config.toml
hidden_size = 128
head_dim = 32
intermediate_size = 320
norm = "rmsnorm"
rope_fraction = 0.25
attn_scale = 0.177
tie_word_embeddings = false
init_std_qkv = 0.052
optimizer = "adamw"
beta1 = 0.9
weight_decay = 0.049
warmup_steps = 209
doc_mask = true
train_tokens = 216400000
dataset = "wikipedia_en"
Each number is 200 + 30 x the weight over its row's rms, rounded and kept within 0 to 999. Layers, rows and columns count from 0. The size before them is the row's rms in percent of the matrix's.

# down: layer 7 MLP down (transposed), 320x128, rms 0.158, rows 244-261, columns 0-127
# gate: layer 7 MLP gate, 320x128, rms 0.177, rows 245-262, columns 0-127
# up: layer 7 MLP up, 320x128, rms 0.16, rows 245-262, columns 0-127
down244,095,184,260,238,236,194,202,150,180,222,189,151,191,217,217,127,222,188,176,236,169,187,214,158,180,204,206,197,223,197,192,195,238,111,194,187,191,112,200,235,195,166,225,224,129,169,205,212,210,198,228,227,238,212,202,200,157,202,159,180,155,186,206,188,189,173,212,198,191,220,226,215,213,171,204,236,220,190,199,192,238,207,239,183,173,213,171,167,165,124,211,223,216,167,181,175,233,206,199,209,183,174,246,139,204,126,132,209,220,167,236,173,240,228,247,219,203,207,175,189,220,202,147,227,199,197,181,195,187
gate245,102,250,196,221,175,247,215,234,185,181,214,167,154,218,196,276,192,202,232,203,196,185,172,209,195,210,172,163,193,192,135,193,206,229,235,169,145,211,204,211,215,197,196,183,225,199,194,161,243,215,239,231,217,193,197,193,254,198,213,186,221,186,191,158,188,200,189,240,186,194,180,177,180,172,205,234,152,113,170,140,256,196,205,161,185,215,163,201,224,233,149,209,205,217,178,200,172,196,212,225,208,260,232,203,242,182,187,247,154,142,180,220,219,157,189,175,284,226,224,162,233,175,192,207,171,238,202,199,134
up245,101,218,236,190,201,166,185,234,261,212,196,280,192,206,191,161,185,164,229,209,262,227,198,244,189,172,158,177,142,238,187,236,159,229,192,195,207,195,215,121,174,215,226,193,131,209,202,217,239,158,194,146,180,204,192,157,222,214,205,237,218,245,181,207,224,221,203,248,205,185,230,216,216,248,233,244,209,161,233,213,247,231,190,205,230,229,209,174,177,212,164,222,251,195,204,193,253,221,207,221,176,168,167,231,252,223,198,206,154,156,199,182,216,230,165,211,195,224,233,187,253,180,232,198,230,176,227,176,224
down245,100,195,195,188,192,191,207,188,167,274,217,181,205,236,225,227,175,214,172,198,202,174,202,215,199,263,184,179,261,169,213,175,190,274,198,159,189,138,231,195,205,221,195,212,205,174,236,229,177,197,208,161,161,196,286,237,189,183,212,248,229,206,180,147,177,202,209,159,188,227,171,217,145,211,198,211,155,196,179,201,193,164,159,173,200,209,200,176,255,116,238,215,211,137,173,186,226,166,233,166,163,182,178,208,143,158,204,172,222,231,219,229,188,209,247,188,250,155,203,228,238,187,186,189,178,214,204,187,218
gate246,102,200,217,225,221,204,236,167,137,227,228,210,192,185,218,202,281,172,191,180,224,191,220,156,208,192,214,179,233,231,188,212,208,182,194,240,201,207,145,226,177,204,203,128,222,178,128,261,220,256,237,212,228,187,175,182,245,183,179,260,218,196,201,214,160,206,190,198,196,198,183,193,179,172,159,186,151,267,160,243,231,160,184,191,191,215,240,148,223,193,165,266,151,144,164,163,189,201,193,239,202,196,209,163,215,217,233,199,201,264,207,187,239,205,215,229,217,206,184,165,217,236,171,213,209,236,188,202,171
up246,102,134,201,201,176,203,142,212,176,236,177,226,216,187,215,163,175,224,152,154,191,209,187,172,181,241,127,191,187,161,195,213,184,226,132,195,192,222,186,199,197,172,226,190,254,196,200,214,232,233,192,290,208,180,258,236,186,151,210,221,217,163,210,194,186,218,203,179,199,241,270,189,188,241,194,153,193,159,235,225,205,220,219,170,229,183,195,150,120,209,224,216,191,173,218,187,136,192,179,224,180,204,174,240,212,213,212,191,178,260,161,202,156,196,202,191,184,203,174,196,188,242,234,156,163,219,232,193,212
down246,099,248,174,234,238,186,166,231,199,204,140,198,201,156,158,284,223,159,234,222,207,236,219,186,224,194,162,180,162,203,175,147,179,210,246,178,210,154,189,160,192,181,197,209,184,163,148,211,169,200,216,182,183,238,209,182,249,209,226,170,169,281,183,225,240,200,174,217,138,240,167,233,181,211,168,152,183,192,169,232,202,225,226,264,175,178,217,233,217,224,180,178,183,199,178,187,174,138,173,177,208,221,203,185,205,221,180,194,195,147,202,205,223,198,153,212,215,251,214,224,219,162,234,198,207,190,183,196,268
gate247,099,131,211,207,164,193,221,148,212,257,246,226,164,173,218,179,217,159,184,155,232,207,230,247,228,177,193,228,166,223,187,156,148,184,172,149,226,145,207,206,232,172,216,216,149,196,196,200,206,211,233,179,153,220,195,212,224,168,195,221,199,206,190,258,209,153,225,198,239,197,242,197,156,218,200,212,170,208,167,211,185,252,194,220,234,195,192,237,240,195,204,147,197,227,273,196,163,237,249,240,169,184,225,159,234,234,200,219,186,204,251,195,231,198,203,221,214,237,191,246,208,249,175,187,253,230,193,246,206
up247,094,196,249,229,245,226,245,208,182,197,196,211,164,281,189,201,153,187,206,153,212,153,226,162,148,205,191,233,215,186,169,203,201,234,117,205,175,221,213,192,186,245,160,213,192,215,181,155,139,191,197,205,163,207,208,195,195,249,213,162,234,210,185,176,193,217,167,234,171,214,231,147,175,186,170,211,219,147,222,225,211,207,186,186,196,178,156,266,193,210,173,232,226,215,193,165,196,203,223,154,182,211,241,204,123,219,161,206,216,222,211,206,193,207,141,202,168,220,206,224,146,235,207,231,207,235,145,221,150
down247,099,199,185,223,142,166,206,185,250,210,205,221,219,183,207,201,168,234,209,208,263,157,196,208,147,186,207,183,225,183,163,186,176,196,164,164,211,217,215,185,225,221,212,190,222,247,252,198,214,171,250,151,181,205,212,216,298,173,188,213,172,211,241,197,205,161,171,244,206,174,222,207,202,305,167,278,198,228,223,225,174,240,191,167,224,188,190,188,164,95,215,147,198,215,203,209,210,197,234,223,210,211,206,166,233,201,181,206,202,214,203,180,237,205,210,214,185,173,198,232,197,230,196,177,215,249,167,230,211
gate248,098,208,228,171,240,158,233,161,146,181,210,210,205,155,171,199,253,193,166,181,201,181,194,270,206,203,205,207,142,168,207,187,158,179,184,194,230,170,249,171,180,181,133,192,235,162,104,214,197,185,205,214,216,169,185,209,209,215,228,189,142,175,192,175,229,217,197,258,214,220,223,169,169,193,212,211,164,190,179,159,223,203,195,182,192,190,222,180,200,209,194,206,238,188,229,169,193,247,165,159,106,182,126,193,179,188,184,229,165,209,230,225,269,212,198,172,214,174,208,179,217,192,184,203,188,218,254,173,175
up248,101,221,216,213,224,176,213,180,232,249,190,243,203,215,121,201,172,194,180,170,236,183,240,226,199,173,206,218,186,275,211,221,183,195,197,165,264,197,264,239,207,198,165,211,183,195,206,144,171,213,171,208,167,176,219,206,208,194,151,168,192,164,164,240,190,213,203,183,195,194,150,136,200,176,258,222,206,190,245,170,230,250,223,207,228,154,142,169,205,186,213,156,197,226,222,188,208,202,198,197,195,189,237,227,232,218,189,162,191,194,170,163,210,181,169,193,152,206,214,232,141,189,137,276,213,170,220,249,209
down248,102,220,229,217,208,210,153,242,216,164,204,174,200,229,207,215,229,207,160,183,169,178,167,197,218,226,196,223,172,169,215,200,211,117,216,209,225,164,254,189,179,187,149,205,167,213,222,171,187,151,200,303,195,278,219,232,183,267,213,205,163,214,183,242,172,222,190,223,217,205,166,171,152,166,137,221,184,222,226,161,191,211,237,184,204,203,174,217,183,208,202,214,205,210,197,203,229,222,246,220,201,230,206,139,220,167,191,180,228,217,234,241,207,236,136,179,224,268,209,217,224,154,164,203,231,194,207,182,180
gate249,091,235,254,215,246,163,227,223,230,241,181,172,183,201,188,236,210,225,187,164,171,156,168,253,196,191,252,197,212,226,177,186,177,196,145,196,230,226,226,227,133,256,168,161,199,220,240,233,230,246,221,191,133,183,214,230,248,249,180,216,180,196,219,210,198,214,177,198,254,188,177,226,219,216,244,224,235,211,220,157,230,192,124,217,169,138,184,190,179,214,210,206,229,239,217,184,219,176,210,156,190,182,215,186,225,189,226,217,166,193,254,215,170,224,222,199,173,177,175,231,173,146,184,224,250,162,220,212,175
up249,095,247,209,236,225,191,265,163,197,170,213,182,198,197,207,148,266,175,208,199,184,152,183,264,197,224,155,202,187,176,163,205,157,227,185,189,153,218,244,194,177,184,208,238,217,161,230,176,217,168,206,271,169,139,178,202,241,173,182,248,195,187,187,175,187,239,191,201,240,208,166,187,181,232,203,242,168,213,191,198,200,227,178,159,262,235,212,178,144,231,241,183,200,179,160,212,199,185,182,173,226,156,238,246,247,159,245,190,212,201,191,174,209,184,191,171,156,134,200,190,213,194,178,185,235,229,212,228,243
down249,097,185,191,198,162,227,159,193,196,200,218,234,188,233,218,163,168,251,180,220,197,188,195,165,180,216,197,251,228,205,173,189,187,233,189,181,172,163,162,197,232,203,197,200,181,188,219,266,172,158,139,220,184,186,191,174,155,163,272,148,198,190,187,147,165,212,226,227,176,239,194,208,173,155,219,193,247,146,193,209,236,180,155,198,185,190,199,227,193,109,221,176,187,134,189,226,177,178,197,218,182,263,193,200,178,171,181,140,233,218,180,140,203,168,179,194,263,211,201,163,232,176,174,179,166,231,186,205,230
gate250,099,183,177,211,218,198,201,124,200,182,182,193,211,218,164,157,211,182,175,189,254,166,262,139,173,243,224,211,199,230,185,184,200,180,210,194,159,189,218,176,209,173,204,210,215,210,197,217,214,201,188,149,225,213,212,175,181,212,170,312,169,213,182,240,181,194,275,205,207,181,192,142,237,204,198,218,155,210,218,146,291,221,208,257,184,159,164,190,197,230,245,230,219,234,233,182,204,205,157,195,207,194,184,194,188,239,177,236,204,164,212,226,196,195,260,165,198,221,171,180,227,221,128,206,205,195,193,205,208
up250,095,178,167,189,187,206,216,227,210,171,213,220,214,207,191,220,251,238,245,212,251,150,207,192,198,182,195,197,178,214,187,252,214,131,250,222,161,192,225,183,238,206,231,202,123,222,234,204,253,194,193,169,201,187,193,193,241,221,188,209,227,251,185,227,190,233,222,163,186,229,184,204,240,214,200,176,217,191,148,159,226,183,202,201,232,284,231,206,234,241,185,216,194,160,222,178,241,239,169,200,254,177,121,146,179,225,212,250,222,163,201,227,160,224,164,195,229,168,257,215,174,179,159,197,212,198,219,224,188
down250,096,237,201,165,240,182,144,193,133,184,208,180,197,173,247,193,201,198,213,215,188,191,181,219,174,180,227,149,189,229,187,204,169,299,220,214,180,226,163,202,191,195,234,259,218,185,259,206,206,187,202,220,199,252,232,156,221,246,191,145,203,143,228,183,215,198,180,228,153,169,155,209,174,171,242,187,196,237,200,193,215,214,152,215,202,223,167,231,182,187,258,187,217,180,174,170,166,253,213,231,229,174,227,181,141,217,175,219,172,280,182,212,207,198,179,250,215,168,207,208,162,214,156,171,211,236,200,192,201
gate251,096,209,192,258,187,182,207,286,186,194,202,160,184,232,131,214,217,214,199,173,189,195,170,207,233,216,177,244,197,176,183,151,218,189,199,203,210,197,230,212,202,139,206,204,199,201,205,172,232,211,235,173,197,164,210,203,164,239,185,206,205,144,204,155,247,241,202,210,234,207,201,262,171,206,210,222,179,159,193,123,234,182,171,226,176,126,188,211,190,244,193,194,253,170,163,193,192,222,148,225,152,203,230,139,250,181,203,220,214,193,226,181,225,209,220,231,209,192,128,199,151,232,140,170,228,216,182,220,201
up251,101,200,214,183,198,190,252,158,206,222,176,240,163,142,224,242,244,202,173,206,210,177,175,164,248,176,204,154,180,165,255,201,165,159,205,222,203,236,178,233,191,198,210,209,205,219,204,155,239,199,192,208,250,226,174,219,183,231,208,229,178,216,169,134,188,189,211,160,215,171,192,137,210,211,218,187,150,261,170,173,235,234,161,200,199,211,231,177,249,214,192,180,174,155,254,188,216,195,260,227,216,184,138,189,164,217,201,188,235,222,149,223,139,226,174,181,208,229,201,200,158,189,200,193,160,225,157,188,134
down251,103,214,185,246,169,174,232,212,223,189,199,194,135,214,169,177,171,147,213,193,197,178,214,169,181,206,226,260,166,196,169,177,266,179,245,214,202,234,223,225,217,226,215,250,175,188,166,195,208,146,167,201,209,222,180,205,214,226,153,269,228,202,193,216,241,152,200,247,208,228,236,222,213,229,158,194,156,144,164,208,193,216,234,215,191,163,236,209,189,249,192,110,199,222,199,170,193,239,173,190,188,196,240,214,219,166,197,236,171,186,148,186,234,192,238,209,184,253,273,225,191,204,203,195,218,173,222,246,218
gate252,096,164,261,167,190,191,263,223,164,286,206,199,198,229,198,211,153,195,214,199,215,188,158,184,192,173,162,180,187,188,201,173,185,217,168,242,123,210,189,144,222,197,143,169,185,239,152,234,210,215,164,137,144,190,227,230,183,156,207,199,139,173,213,227,221,229,149,236,246,216,173,192,175,201,209,159,228,240,219,225,207,209,195,204,193,177,222,177,180,219,178,212,197,186,206,181,234,232,149,202,176,202,182,278,165,197,194,188,193,142,197,204,218,202,183,211,228,201,192,172,273,175,223,201,207,206,233,220,171
up252,098,189,168,194,185,158,176,174,201,175,185,204,166,242,191,191,178,212,208,194,224,173,212,192,227,194,199,239,200,227,194,195,166,225,189,206,255,237,204,218,221,177,205,203,235,202,162,214,209,221,155,210,179,143,205,218,162,185,149,118,198,186,195,206,174,228,245,231,170,188,239,235,238,216,193,193,225,193,245,164,204,181,206,223,196,175,173,266,162,150,226,167,214,249,189,163,196,213,162,246,241,175,235,222,164,169,187,225,204,182,174,232,207,222,237,126,206,109,224,205,225,206,233,216,146,282,165,205,178
down252,101,224,175,251,255,210,159,215,228,157,200,212,204,156,214,183,263,174,186,209,176,184,215,151,199,193,207,177,210,173,235,199,224,164,191,211,250,217,229,216,228,232,250,248,193,153,250,123,224,175,173,190,223,187,236,187,230,227,195,150,239,187,212,223,198,187,221,247,210,234,269,187,186,175,154,228,249,174,204,176,211,213,237,219,218,269,229,193,165,234,212,187,194,231,163,233,228,205,245,230,230,198,198,152,167,202,213,210,234,207,156,235,214,211,211,207,153,210,198,230,193,227,215,223,217,245,155,145,188
gate253,102,214,125,225,185,224,195,186,227,162,136,189,241,244,191,216,207,231,214,196,205,212,168,168,177,223,196,201,149,222,165,169,220,203,207,213,172,235,211,201,197,225,207,199,167,175,195,183,181,207,213,185,158,237,219,219,178,176,163,239,190,216,236,205,216,184,219,211,171,203,200,168,201,207,213,249,162,211,202,166,249,270,251,189,146,193,157,132,238,232,179,251,157,196,235,211,238,215,150,173,187,221,175,248,178,163,172,207,203,201,160,185,199,169,177,190,252,192,200,136,266,173,229,198,219,220,174,156,131
up253,101,185,171,265,224,186,202,223,168,122,183,188,215,196,256,236,208,154,233,202,206,194,154,212,145,184,186,217,226,210,187,225,222,205,186,191,232,199,206,148,135,231,198,222,167,212,160,202,247,214,168,217,165,209,221,144,191,159,204,212,222,179,200,217,225,213,185,186,199,201,189,154,186,196,206,205,197,214,188,159,257,215,191,212,197,175,234,168,237,182,222,251,126,266,169,217,206,166,197,149,142,180,219,224,205,148,221,208,240,203,195,153,237,217,231,178,216,208,258,221,207,171,259,245,169,242,181,213,217
down253,103,220,226,233,192,205,213,182,196,178,159,171,213,154,197,252,178,198,199,210,194,247,279,262,232,204,235,217,133,233,201,178,223,195,145,249,176,173,227,236,172,216,264,169,215,231,163,178,221,207,199,168,252,219,192,262,208,217,176,174,225,218,204,166,168,254,212,229,250,186,199,180,165,227,185,175,221,226,212,223,188,183,216,206,220,199,218,161,141,189,235,167,216,136,129,188,192,184,219,248,167,158,210,239,201,207,211,224,206,242,225,164,242,186,211,179,227,192,157,207,234,193,195,160,219,185,199,200,227
gate254,113,169,183,160,154,223,193,234,225,183,190,211,248,197,225,164,163,188,197,213,180,189,162,179,170,190,192,239,178,166,186,164,175,184,182,204,196,161,267,192,186,160,162,221,235,196,159,182,235,240,174,211,168,238,185,170,231,178,241,210,174,220,188,186,225,191,183,207,142,250,196,201,123,203,185,190,168,134,160,176,207,185,232,212,169,211,162,154,220,216,206,269,185,157,239,245,201,208,188,227,176,244,162,251,236,249,225,213,206,161,192,190,171,192,201,209,196,205,218,204,263,208,211,150,194,245,144,175,157
up254,110,288,166,199,185,171,203,212,221,198,231,228,195,225,200,225,179,199,202,226,234,185,248,214,193,171,192,243,186,187,189,162,206,183,216,182,224,208,254,196,186,205,168,188,220,149,191,234,163,238,237,271,198,221,208,212,213,183,172,239,221,170,177,193,183,165,219,257,242,183,178,227,258,215,190,196,166,226,197,218,178,176,260,223,158,132,243,284,168,200,201,262,146,219,227,200,184,217,210,195,226,200,233,191,178,167,205,223,251,261,212,203,183,239,231,210,218,233,170,218,218,157,215,205,241,242,198,172,218
down254,108,173,217,206,210,206,158,147,167,196,205,218,168,217,197,210,230,178,147,210,171,218,220,173,242,202,216,192,191,182,211,200,156,203,206,212,209,231,151,116,209,215,179,198,176,191,207,206,172,212,179,169,173,115,178,210,157,183,261,169,234,178,249,233,243,180,228,168,211,145,161,218,183,204,219,175,179,205,190,187,176,228,182,172,226,199,217,132,221,220,247,135,151,187,171,202,249,242,187,209,143,215,190,168,201,136,150,188,227,183,149,189,272,209,227,188,186,223,203,166,168,196,206,207,215,206,233,202,180
gate255,104,185,230,175,171,199,188,162,178,199,256,207,243,158,197,217,223,214,190,198,163,166,202,203,236,205,195,206,171,147,176,156,234,164,219,189,191,200,161,187,212,213,184,181,192,211,160,249,225,185,161,163,206,186,193,157,201,182,155,178,201,189,222,221,185,195,284,211,190,241,184,157,124,238,198,235,159,228,192,226,189,209,230,181,145,266,195,136,257,214,188,219,189,200,266,262,192,196,182,220,199,242,187,148,276,187,216,209,192,215,196,189,247,192,236,204,247,191,195,219,255,226,200,221,209,181,188,178,234
up255,105,220,203,189,203,220,151,243,248,196,217,162,216,166,150,213,158,173,219,200,162,164,191,238,155,197,219,192,240,213,183,253,233,209,169,204,194,214,161,190,190,192,158,203,158,214,185,176,145,199,194,167,199,233,196,210,187,242,197,245,238,171,216,160,181,201,212,172,203,237,176,196,207,221,152,144,209,257,176,167,156,206,245,173,191,211,276,176,231,229,203,169,182,147,215,218,201,200,193,199,207,200,219,181,174,130,199,201,273,233,157,157,129,216,194,235,165,228,166,203,193,196,171,204,160,171,150,182,228
down255,105,147,176,206,197,124,191,155,198,189,181,213,210,141,229,231,272,190,226,228,215,153,181,186,206,205,205,185,204,182,173,195,194,156,253,191,172,207,215,176,194,212,191,169,171,236,221,133,222,239,198,203,192,184,224,204,170,217,215,237,169,158,196,224,134,205,229,204,112,201,182,152,196,200,218,214,225,198,182,219,222,194,202,201,255,244,208,166,190,136,161,214,186,243,241,211,253,188,228,214,150,273,225,171,161,187,230,211,231,172,226,172,216,200,164,210,218,234,229,182,185,210,241,193,179,222,184,218,243
gate256,102,193,203,206,202,231,168,195,240,289,198,200,233,193,181,222,192,143,196,179,216,180,223,207,199,230,218,200,235,212,197,213,183,168,234,162,204,113,171,217,181,145,180,226,228,184,185,239,197,203,241,181,205,215,205,200,166,201,219,202,256,196,205,168,181,213,183,251,257,194,259,262,193,231,190,219,201,230,191,122,239,230,200,201,181,173,164,205,198,230,173,197,162,212,199,210,217,193,212,241,214,234,158,153,206,219,248,192,185,231,183,229,280,183,182,162,169,187,195,113,187,178,206,191,243,174,189,222,166
up256,103,203,234,158,135,179,263,206,195,145,255,178,150,215,174,199,234,171,174,173,241,217,177,206,248,149,173,181,155,205,233,207,180,193,175,240,185,196,218,239,184,245,175,181,173,254,224,182,231,238,190,224,206,222,256,172,213,199,231,218,185,222,190,241,177,165,152,208,186,225,186,194,189,168,237,172,182,153,184,146,179,217,203,157,190,161,181,145,179,186,173,215,246,172,196,173,264,215,170,172,208,148,153,194,188,195,147,230,192,201,242,161,184,192,204,165,157,230,210,220,189,195,156,198,193,215,231,225,220
down256,103,218,233,189,207,166,225,205,169,226,221,173,209,215,220,222,240,202,172,196,267,203,182,190,173,164,229,127,226,191,156,173,272,195,165,194,183,167,181,256,173,192,198,201,224,172,184,200,173,234,210,162,182,316,210,183,242,221,170,224,212,248,174,211,264,204,168,239,205,227,238,221,193,149,171,144,188,169,182,218,181,193,181,231,231,183,212,167,251,221,213,188,200,235,175,250,185,214,206,202,181,165,159,232,227,222,202,209,214,195,202,189,202,151,270,235,170,164,206,223,185,204,185,234,207,186,231,206,180
gate257,095,226,238,224,215,189,212,258,199,187,236,200,139,250,227,175,180,243,249,156,202,193,170,245,172,160,220,214,215,176,182,159,235,180,191,212,229,197,227,189,194,148,214,163,198,187,205,252,127,261,175,215,217,184,206,219,178,192,225,253,217,184,211,199,164,216,191,184,201,238,118,171,176,187,189,229,219,259,136,231,186,193,176,208,186,189,179,167,158,221,198,170,208,200,176,221,185,221,139,189,163,253,195,196,230,224,144,210,203,241,241,184,240,185,201,205,162,229,220,184,146,165,179,184,217,230,185,171,171
up257,095,221,194,188,171,216,220,194,214,197,220,119,200,158,177,225,231,163,245,182,240,253,224,184,243,212,215,195,219,216,232,147,220,201,242,235,225,183,220,210,239,203,217,216,183,220,198,184,232,173,190,176,169,257,144,155,176,244,142,174,171,272,204,258,228,214,182,223,171,186,214,197,216,225,229,266,211,209,209,177,142,196,208,250,242,180,227,178,208,214,215,152,227,155,194,152,180,182,212,218,177,213,192,208,197,225,246,189,188,195,206,149,158,136,220,187,169,184,228,230,176,220,165,210,187,173,217,200,258
down257,095,191,216,228,165,200,215,237,181,232,234,259,180,248,204,171,231,204,175,209,184,138,184,200,192,159,242,169,212,239,194,242,202,116,214,188,187,227,188,161,169,188,227,218,188,171,205,246,126,190,196,217,229,259,189,128,249,186,227,191,182,194,205,202,201,183,193,213,243,213,180,224,219,190,153,205,245,220,172,147,195,194,206,154,177,210,230,214,212,227,176,137,175,194,204,225,188,213,182,180,169,235,221,186,221,216,158,216,212,266,198,153,197,231,181,204,162,256,273,177,172,170,245,184,195,174,204,192,186
gate258,107,147,166,187,205,247,196,232,247,136,197,238,206,224,170,150,164,189,279,151,236,204,169,203,188,188,226,199,190,218,211,182,237,163,211,218,209,195,172,208,215,192,166,209,138,178,233,211,184,230,238,196,207,238,234,177,199,148,250,159,239,216,181,185,174,192,186,165,163,227,182,139,201,182,170,201,171,200,205,222,248,247,196,224,153,210,196,200,260,267,196,176,209,195,180,170,154,153,239,213,215,244,187,226,250,242,175,212,196,224,153,205,176,175,151,172,208,184,214,193,202,210,254,195,188,179,208,159,203
up258,102,216,166,228,184,189,193,136,217,189,195,138,152,183,191,238,199,241,230,215,227,227,182,175,205,161,145,174,207,152,230,186,200,237,192,171,205,192,135,189,207,225,180,227,165,202,165,182,258,230,226,166,194,217,188,202,196,196,230,155,257,177,173,140,206,176,213,203,162,191,161,218,163,205,209,194,223,191,238,145,268,175,224,175,220,142,210,174,175,221,183,209,178,182,210,195,190,218,205,192,191,207,199,192,254,199,218,155,222,169,169,249,159,178,197,242,195,260,217,194,127,159,178,174,225,186,141,188,158
down258,101,145,204,221,169,219,217,145,261,174,221,240,248,215,165,163,141,191,197,226,179,186,198,195,186,236,216,211,224,200,191,197,205,196,181,170,233,213,200,189,227,230,186,191,186,219,176,246,195,256,187,180,196,176,200,207,183,204,216,188,186,233,170,214,193,265,213,220,222,175,173,196,209,227,146,173,215,217,168,167,184,195,259,222,164,149,212,202,189,177,211,203,180,300,124,218,204,215,229,271,148,194,214,234,273,180,227,187,222,206,141,231,186,195,142,168,180,182,220,221,208,169,217,180,196,162,216,194,157
gate259,097,211,203,247,176,224,125,272,213,210,225,184,200,247,186,182,185,211,201,177,226,175,203,176,248,187,239,205,203,247,218,234,180,177,194,161,175,184,156,254,185,215,241,178,217,209,124,185,245,190,173,133,195,218,187,202,222,212,197,193,199,199,193,204,200,170,207,179,170,203,219,187,207,210,188,216,194,237,143,199,216,214,208,189,249,230,259,159,250,271,163,236,196,203,243,242,193,211,150,187,156,287,161,210,241,233,191,208,165,178,213,188,209,185,198,227,229,195,197,232,197,193,211,204,273,226,223,227,220
up259,104,233,179,240,177,215,179,240,254,227,193,204,171,213,199,244,218,192,172,200,220,193,241,218,182,218,221,162,179,182,212,159,188,139,192,206,188,231,231,268,186,204,231,149,271,156,209,166,209,221,171,151,244,177,187,218,236,223,188,212,204,184,138,218,205,175,209,189,191,188,250,200,223,212,186,139,240,214,128,196,203,183,190,254,207,248,169,175,185,206,163,226,216,233,197,152,216,221,141,197,231,245,200,211,185,223,192,243,226,125,218,181,168,192,195,205,235,258,213,173,233,201,217,211,229,151,226,186,207
down259,103,213,194,184,170,198,248,209,217,173,159,206,168,147,228,196,183,207,188,184,183,228,194,211,182,190,173,180,198,208,206,193,187,270,199,205,249,220,200,199,182,207,244,210,216,169,248,236,218,185,193,198,171,248,215,208,230,203,172,193,205,158,184,202,180,212,184,168,145,219,172,244,212,197,196,227,178,164,265,174,193,186,249,197,207,141,165,212,239,84,205,166,191,161,146,199,194,219,175,194,247,123,211,181,159,179,218,214,254,224,244,237,206,262,210,195,223,186,204,200,220,152,207,203,156,153,158,180,231
gate260,094,165,200,193,166,215,284,173,189,221,196,181,160,177,207,194,200,180,219,213,205,217,191,233,176,200,221,210,183,183,238,219,206,161,223,249,260,175,217,207,227,221,178,194,204,192,163,219,216,252,243,136,199,223,213,190,228,223,203,172,199,178,190,175,161,149,187,263,235,187,157,234,252,233,217,207,176,245,194,243,220,217,153,208,170,193,187,221,209,228,228,213,185,207,191,164,233,173,179,197,182,294,149,206,158,221,188,206,216,200,216,214,271,172,188,259,184,204,128,206,181,183,185,218,234,212,229,248,144
up260,093,180,238,210,227,253,188,210,221,188,181,262,171,195,269,195,202,268,206,210,187,206,195,213,189,199,228,184,213,205,174,209,190,216,187,168,229,235,231,190,222,176,216,183,233,212,266,189,231,237,209,239,163,193,227,221,201,137,158,234,188,166,261,271,180,240,204,193,210,228,197,208,125,215,218,205,204,174,179,178,174,199,275,209,279,223,223,219,182,211,210,216,198,151,131,246,161,223,197,225,205,134,174,155,215,201,208,197,191,196,191,220,198,213,193,134,243,197,203,208,211,196,176,194,236,212,188,159,190
down260,097,202,223,184,200,198,181,223,221,194,166,223,227,242,204,192,232,208,170,170,217,243,207,206,187,203,166,189,245,250,118,179,257,200,164,210,194,143,173,206,209,161,199,209,191,232,194,219,188,196,205,197,204,106,217,197,176,143,185,206,186,199,232,216,199,201,198,177,187,239,217,194,214,200,176,172,207,159,233,139,239,228,215,175,247,194,222,150,261,310,175,192,245,232,228,220,189,178,216,197,217,138,161,190,209,207,227,246,167,242,205,188,141,199,147,170,195,172,227,185,174,188,230,177,204,211,204,194,211
gate261,097,213,197,240,208,235,226,163,141,221,186,190,181,239,267,175,187,190,198,181,220,261,231,145,167,149,206,245,192,227,159,200,223,186,227,197,183,207,211,147,196,205,237,224,161,231,219,243,214,186,211,179,185,244,252,214,255,149,150,180,183,196,246,209,188,222,219,213,182,168,226,221,192,175,161,203,177,189,234,187,216,200,172,230,273,184,230,185,178,202,228,223,227,158,236,130,155,211,177,237,190,195,188,218,213,184,223,197,220,235,229,190,221,217,243,212,250,221,225,250,208,185,201,273,202,200,241,205,153
up261,095,217,170,183,203,245,237,181,156,207,115,177,225,236,177,194,187,136,219,161,220,206,178,192,172,189,242,216,176,206,216,162,179,215,197,208,202,241,229,200,174,216,196,131,154,200,205,191,138,144,179,188,160,239,200,247,204,236,183,189,214,233,186,235,187,217,260,222,184,226,207,183,192,193,187,163,162,241,260,212,188,206,141,247,209,140,177,195,231,210,183,215,194,234,201,134,171,232,219,195,203,216,188,192,172,232,252,250,217,153,204,198,182,142,240,177,209,225,216,216,234,180,236,192,231,167,213,192,229
down261,097,231,152,187,212,209,214,200,193,187,206,226,223,259,191,261,193,178,254,205,212,217,199,152,179,152,199,220,207,224,193,187,230,179,225,193,195,157,196,210,182,195,265,159,219,208,227,236,192,144,215,203,186,115,171,200,250,172,169,200,220,217,216,137,184,242,235,190,166,192,193,212,194,140,193,196,225,204,241,191,212,202,172,205,197,197,204,233,134,82,227,211,228,213,204,200,185,202,235,196,200,209,196,198,219,180,228,185,222,195,247,164,242,205,227,195,176,217,229,247,218,185,178,252,186,148,249,147,213
gate262,088,229,209,225,207,217,147,228,241,195,203,195,209,189,159,184,160,242,177,203,199,224,183,232,164,151,193,157,174,176,181,183,200,225,145,179,200,182,169,210,187,245,209,208,153,200,166,205,188,165,162,179,223,188,191,208,205,175,175,173,202,161,202,217,168,215,173,234,192,173,215,212,203,223,182,261,159,186,122,213,245,190,187,254,200,199,206,182,220,220,176,159,162,204,150,135,217,177,233,208,211,211,217,207,153,241,132,241,168,206,193,206,190,234,187,218,267,155,156,179,235,206,148,139,180,254,235,154,231
up262,092,172,215,203,210,216,249,191,169,192,244,186,209,255,191,204,196,235,210,166,227,208,218,213,195,184,154,199,163,225,196,131,219,176,211,153,193,232,164,236,184,296,189,175,198,240,214,184,156,184,219,182,191,235,175,158,179,168,184,260,214,194,186,221,182,214,193,221,227,167,223,229,165,178,167,200,211,169,204,177,185,215,180,197,267,173,202,206,175,212,244,193,177,237,226,232,143,202,224,196,203,234,193,248,230,179,177,261,169,199,183,235,247,166,172,258,153,153,138,220,207,229,237,180,215,154,225,187,155